config = dict(
    n_layer=8,
    vocab_size=6795,
    norm_place='pre',
    init_out_by_depth=True,
    decay_fraction=0.252,
)
Each number is 500 + 25 x the weight over the matrix's rms, rounded and kept within 0 to 999. Layers, rows and columns count from 0. Numbers have three digits each.

# layer 4 attention query, 384x256, rms 0.0813, rows 218-223, columns 128-255
458517494520481513528530485505452475544477518507525483562448588512498499498514460509553522519508516510514485476553536497499503468513545530496547480578465468480535497455459477527503488517437472530479515499513487488388478523551495475539502491480509524473437511475491462475523491508446518463455451565469525453509483489477486512542472519505557500490519487498475518483484495458483499474491
493497500499494476450465517489532497500467480538508452524504510526474511477507531438495524440534461500476511486436488488530494474490488540502499451529528534535453534517447505474487487521491516476534508507508511431519497465564452480457511498587481476518505520570547478519542524438535497432498497423573524494494458476532492527475432481473530477471527488485516512484493485506456527537521
475481504521496450483497510485470499454532477487514509508466518536488456491482510508499512526482521441484505462474500438491426490532518511502488514496503446508505528505482539527495535574495517541463486456438506498502493537462499522533499531427502458529519509508453500517520529484594520506427494523488479501514484477499439525495455486518487521497501489494494507512452508506459475470489
451440546527485538579473526498489496573512529429536458492539467544537534537396514518508477487496488517509547485448506488496520507473468542522538484506463482534524507504550541520485496466466436548506562499506467432492455490476487540517485534491447470480535513471500543513494448515457521599501490506486539499479533455483478523508540497468517538459476460464521478507566476517456512493515
524565525473500499517506515499513458509409503499497456532462562505575481483476491484559492509552516549545546531443517508488491461572453523486548552535505456488429500538424496529497540482519519492488532537478477491465541440486476501533527466497516477500544496483499477549499502497531535512511484491489527569434507481501567495456539541526485516493539517455506486466594558487573532495541
533496517526542460542517487509519521466514483523548556513516479491516501477511468507460468521507467510483481553479530472484534492541508544555521496518434516500501514513518442552477523496503532550466480523511464492469484473493543479498432489500470500501453471532542539511515551514567518459487615451509510504373470536515490512469473476472439506492466501489508472472455493498523488539471
# layer 4 attention key, 384x256, rms 0.0841, rows 218-223, columns 128-255
455515495530478516533539476502444484542470520502519491574455599504506506501515448522552531523507512509517485473556541499494498457499549524503552489588476476476534511453453481537506481536432476526468511488518492476379480529549493462533496495478505528475438510464491466486514493511435518460450437570461519445510483488474491519545477520504554489490518488495472514478486493451482498457491
507503498500488462441468525491537496495452460544513462526500510529473526471507534430494532444539464500465519482435477492527489467486489554511509450528535559534453535506441505469477484522491509479532499501516516426517503458568443487450517494599477484516490528578558469509554519425533489420510498411565533503493438475534497526478419474468521468482535475480515510483488488501439530547528
486477505524496444483503504484478512453543471477520510508470524538488443493484501506504520522483522423497511456471516442495408480535517510509493521495504446497514533498487545530483537580485514556467481450428501501501489534460494504526509528405502450546514503519440501520518541480591530512418477530488474504524487469498434524493458491524476522509498486500504500513436501507455480466489
453427559521487535587480540496487491580521533415544452498556469544527538547388519521497472495498495521505541481444504497497520519478464548535541478504466484540517507507552547514478486456476441546503560495498480432503463491468495538522486533485442451484532518466496554517482432511459524597491484506491546503465534460474479520492542501476514545462466457470525477507558479517446511489517
528563519476503499524512519497523469521409503489493461537475560512584473468474481489557500497562515563553544531434537507501499452578451516486544549526508453480431502534428509537501545486514520488491538543475491493471552433484477486538541466497513479496531493468492484558497514499536546510505484495494534563424516479504572505451544542521494520488548528454511479466610546496596521494542
526503512521546443540517479511513517450515484527548550506510476477516502483507467509455471525508467521482487560483550458489526493549503556553520504526432518498508508514513429562486525507499529570475463512507459500463491467495533470492425494489468496489443469530542538510515553516566528467491619454506518500370473539526501513474471480469430510489467501496508470462438497489526490548475
# layer 4 attention value, 384x256, rms 0.0787, rows 192-211, columns 128-255
497459501499465493488489497520463467529512481490515460518496449488519495479484503470502521462504514511449544500500493515482486460530512509509512528453497502506484507471499472445515499550499470516483531516519531512470506492506511498513487475530512535502480536470502480490525510520481508503489537437506514517514538523485518508537512486493505475489479479535502485535491476487489508531507
447487499476512490532512516491502491519481493510511546491508531511479465536514492463497532530502465537493528444477506505513507469488487509478506484486504491458496467549470548482558490551495554484496498488521477480455458534473514517489499503468520506461549532510504553493480485457513487529504537500490482510486534517517517457477504528502483531513499464538520545547492526511498507467472
512448485575493473465489459478471450456518484476512517496501514471491490519484527532486441508515490460507478482467426512493510498512526500539495514520546501489504495501482509521516517486481508503520488472522490549504542444449506488466489491475527540443468485498526506513510505490518470482503526467490498526532514499514448533500561538476497521494495453490475543493460499489479509500499
500526522472496527485488552498469489504518461531540555516523455459504523504527527533457491503517547548537543510503509476490435484503478467490506503544483516518478476469506507519493507542539505481508471558484505522520507479507513505496528509487503522530458455516483513468486500480529518500502515493476534459543489515460456513528482508471550569469494481500478526447515477451478483505478
522532518503485562524466475503484555546505522452479472474491518438521461520547451487485466504503503517486475500502502518523483509530526528479483512489438499497484502482508507528492434540484500511497517485512490497502457505455470502448488461504490555484496515502537485549513525496520500510507482527470464508466480522552450523506479549534513495511472511476493465567495483511521495553546
513525476491543517529477511497524496474471478471466544508534484494485498525484542550506481497531516540492472478551507508491513492473510467485499488532521488482504506473535507496518525511530529546496542483538551511500520505449523473508471505482472478510540510503461486504472555511521480505503514497492499478533499497480476493462466516487494500506509495511490503521530535490527489505505
530460508489472532516492506490506490563518445507491517495490464501553508501531478478497479511519547480501503506504534482514489487504510526525493512476502476484519501515490491504515486507508465420509475486437488515511483477506514523535512519480524507460541482487503484472491527490517466474509534557503495479505510461497497491502512509490445548427500533462526503523494508534468494463491
495518451484552453530499474495489464482553492498502543497467474548526499509531483483478578467473502531560526493468509501513498475488546519490499493544475505480513454545506472535530489479508509511464505528518519481481465493532479470486443472528499494506502489529451483497510481506483446442495519470504500493479515532456514547494535476485514510510497487471479480498557484493511492537499
535486461434508460492502445509475508507501516505487536503511492475489534520503463496531536506501522502553525489490454523500516488501530543504486524482442502550478485496480521509510507508498459482515459507474556475500500538476495512449478487510507467534500494460490499533511489456489466501531550492504479424481482476509456497469484487462466499513497500498502511513511464473500523477518
492448504483484429492473472491439517497521513506506489456498492499517468510512544556465482478510457493538496497530481484491481518503479486466527482487515484485515525465461532541484502497463549489514498513526436485539469489526470471507506496509485487546502524482462520500514503463497503474484559471418534496473519495505527508511496490555459516510491514518480489472477467475468496545491
504546518497519543543486534496539511461502462603530509522497474494454493471499482472517482470529476520520542475488494480503533484463523486478522467495503504508483534505511510470519480447511488516506492492516471487524499542516453495494517540476509506514449496531570492475547533488523454517510464509451508475525496536490470504510527463520492526513516485518508509509468483496495506540475
538534497515438479505515473501483533457512459498516493515512498500525513531543537520543496524526528475526515511525516492523453510498499476471505531460512519469511465551549525518478499497460521493472504512546494534489457515546502472507538488525481489450531513562516463516476463566505507470518491469484520511525478498459486443483457529526481489520497533494496459499518423445550506490462
519552493498533527472480503492466543547471490454491501532495471521519505514489513508489515471492508542548482491495509534478492512462535499494490509500545480472518523508508531469454465502510459458509453484511512506530492533498464495473468456517478504498532499543494461476471500480492514489465477519435525464518490519502502483473539525459448544531516481490498516465463466474489503508503
488490464485507480488482518508483537515510502481465513453488460484513498497471511526497487460498491554493536479512437538482472496428531473492499505491452466512471545537513483465462556501516469488486527483490508475479520513528480452432494482509486504484509489486519536478480472494501486540478501483548525505561442501532483517432518481542570505509486516519487464496508508496488529452513
466480428489510499526474497513513490491511471505561450453486523481499532543486483457519509507509501549521479528490513489503477465513473521514464467553555470498533554463492511511513478457526471481527490495487501513512489522515483504497489518476497522495439492543482446520496498545543477517587514479462479527486501529502500523548544505542522556501486524511524496487505546460552512483481
552494513509510491493499499501396517485459463499526456468517508487500515473550517430482508494548465519471545471482504506509479492468512531488514498521502482522490497489498486503525504456498529480468468506482487456506479474491451497510503522481514527483453539542500539492500507505459548477527521539537520461498499541453518481500505558498487524456513462480504438502474501478502521536509
506536508478534500509498484498502502514491493524504472502517489470470451446504522487469487470469488465497493519486524490468535499509506535557494510500471519473521456462522529559473479507485510497462555483487529504461495521457488472483477524496494482462449520487507482523531457460499522439535487508505478511479492541524545509481491478496516533415501563507505460481531514463506526481512
488521525474470481494518523505481548502462521535448512505506532529523498547527483531524494499476479427503477489449471510520503447533510490468496486489497493584493517467462507496545509488530520528506508512475500495476463515516517541469475495511529455484525491493514468527514525528512451500526495513526537510474514529494490505517453511490525507512497528509495513507481525480506497495498
452443550494546527495536523512519471476470464435493527528522516508504492471544468528516516456481509483498535462495466475510492468577494523521510504490498525508511496483521493496473506442520457451508537505567518505571480490517537490495488508504508548532469532551489494475513481490536540566495478479495514503449483539515519538500519512459502532504483490473484465507480533509490496523471
463490470476502519525506507504516498473512513492482496466492487467594474536526506482459498491499504502461504508486478546492548465525507524482518511508492514477490471505465479513489501496491529543501501501523445518469494506491524497493540600505449528543528508546523474475505497514545535466471523511510468489468551528500459487542479512480531499493506500497513524507454468534548499465509
# layer 4 attention output (transposed), 384x256, rms 0.0804, rows 192-210, columns 128-255
500443505487447496456506495480464477504500479498509453531496473485527499466486486499494539482525521532444524496505478522503483478503524509485512514456510489523510487468492477466509501564498484505484526510507519511451503479496507482510497478521496522516492543474511482463517502543483486495488533450521522494515502540498535513547541484525492484468496474534524454495465472493501497530508
456496493488499480542520510502488507510485480526503534488484541496471488546498505454485541526487477523498535418470501510513518474505484510458513469490499479506493462538461532483565503549492560474478506496524482479456437520483507510467517505472527516474530547491541559497505478457482465525499537494505490522477522540513491455481506504509489519506487485529528549536513508524494523471475
500461486562488452459501455490468449469539490497518498496519507489509498509476521527478440508497497484505479490483447507484521489545510466567468496515532509513470472529482513532494506479462518496494472495507517557516536446459492483469492506450531536463470484484519487516519501469498488504490531488514520518535488499511477532519550517469497504472464459526444546491460476503460499478513
504532519476507532504480545506493493505505465551537545503518459463496524532533525511455494519503542522535537494487508518475456474492463471465513496524517518522481489464504498525499497530539498485506469523501498517509507452514490508506520510471514511524435451526489518449478478456528509472513536489469553459522496521456455515515470504483553563481501477493455543471512467496467477510494
544530491493476564506446485500478552536522526462471484475488485425500447519570451487487466488510502521482464496503504510538486504539527518471486511500479499498494506476500511541491445512480509522496532516504490510509469523479462487456494470487492554519515510463506468540506522493530524520507489508480463521467492512537461525514493556544516505514466484495504505565506479499515509536534
510538483509536511500530502479512511499467471459466552529521491485488490492474553526515491514494488561501464486538519506478511484489526470493485456501515485486474511488525505494535528512538541527496530526507548530505517508447529496526498510489485474484532526499441470493481537517522493518477507487501514495519507473493472472480483498513486522502517473516466497496531533495518469507517
511475498469493511489484512503472477560543446523488527477496463513576508510520481476505470497506544518480497505494511470525494479516508550522488496484478495486519467519492524496507504501522487447492491507452476516533487476483526529532542509448509514475538460490506496469509536484518455499509527545502509471515512451483511478508502526476466502442501514464519510544493517550493504461495
488537455461579475525495490488501470479569479479526542479462481538509493503501486475499554475468515528539523490456491476509491471498537502496519501561466532466500464527512461529523503456517505516469509537500500484509478488532454472471450466542499492504499487526448505494493476502487447440512518462529502497475492517466498551490497467498531519512492500485466514499556498496484518516497
514476473445539453491473479508507509512502511512489533513526490453466518521516486501519532509531514486567529477501451532509514487496527551489474525498460495536494467488465513515501502485511463489494454506461563460498511531485491510437503498498462456530496482482467509518498489467473486499525552497507480437481481475520456509459491518470454519513531477497517458518496483480482522492508
514463490455477461498510445497472509491521492504477505464496489517527494519516559555472481484515455497541512505534505494498467532502496489462538441508510476509508521472454515516480515503469535506495491514524469501543457495511482470512500476502476491524502527485467505498496523461494521467492541486430521492472522487526526498505486507560457510522495516516464502482475474493473485553496
464536520497511536551486551502529519478477478582516513513515477481472472480520486459511467471544467513494552491475484475505516481482518464478517483497500505510499513506508520481517475452494489524493488492491465494526520543518469497477515556491492500497455514529545467477561551495484457527534449514457503478526504531501458513494527471519507544493508479500501521496455493494490516549461
521546497503438472508504484518479561465531459505521486507506485524527496521538527516530477529548514465537508495528515488540466510503487479470513542456481523468504458531534512508490499500463512496457515509544498539491460518528496477510539485528500489472515520532502465521482451545506492459507500485482530527533472497469475434481462520543482500515491524519517476485521400429544509473463
500553510522549527506527497512473520531475494471482509533506478507528495544485520499495549463499480537524488512476514528490501511506552481481496550510502482495519534497528547501457483495505442466504466461519501508535502514486468495476462467484487490488531507558526453500460496487491507490474484496419518441506513467491521507455537515452467540525500487488483524470511457462479508488499
469506483490505494498472514493480540524511504485474511453517460488512501479469517528509478458507492531496509474508450531482481499430546467480514483493443420503480565520516504486436579501531451462501516498492505460492490504537494430449519493531488492489526461501498520465477452478514497544470497507513529509555428501506484512449519471525535511525497516535480457507505500486514537467514
480480450496493492521511485491505500487453479481508461452512526484512543538511502483526499520497510541547467536484518472518483454518483501523467448527538453491539558483475534506509499463508466491530499541451486514508462518526509505492493522469483507493435493530484421484514495555517466510575514508482494511491500513482472515568522508547492548495523483501541465471512549473550514506461
536483516507509520484517462502403497480459470493526452491530507495516521472524529431486512475522453497497541474496514514465497497501489537472526506535502460527478514493519471524537515483475515474457472511472479460510485478487461483527474521491522533473475523533524528502475498506494540495518503552505504459491492534455523487502461554488503508463514455483512457499483493478491542528531
526532501464523516479513475476497506491483460522527503486486482496464484465517488500472480467486504482496508523507519500469540511500493526551488515510506544481536480472529544527482495513492509492481545445502541482474505527475481497503481528514530498454469503496488501544519461475511524483530506509522470515513500526514526522487495505514470543421481530525500442496510526466514542500506
491478525494478473498531532536492562487468523525472521509499529512535501519535486505532501506472481435494490511455485491510512457540511507463511482503489495571490527474459499484535501480530507535525458501477497489488472527511508544459469479521550481458515484487485477537477538530516478509519473515533517500493504502526478502484439533493492492509461512519490516515465503475550498517500
449451546474528524489507521516496460479481459455486525504520512503495488456531476524501513473502506461471524463486463466530492474543489540529519526483532519514524497481500516505478526459511478449503530480534504486581449493529520501490498501514507549566489565534481475494501483481541514582472474493469504497449454539508518546506543507465499538510479491473483472492460513518480490508481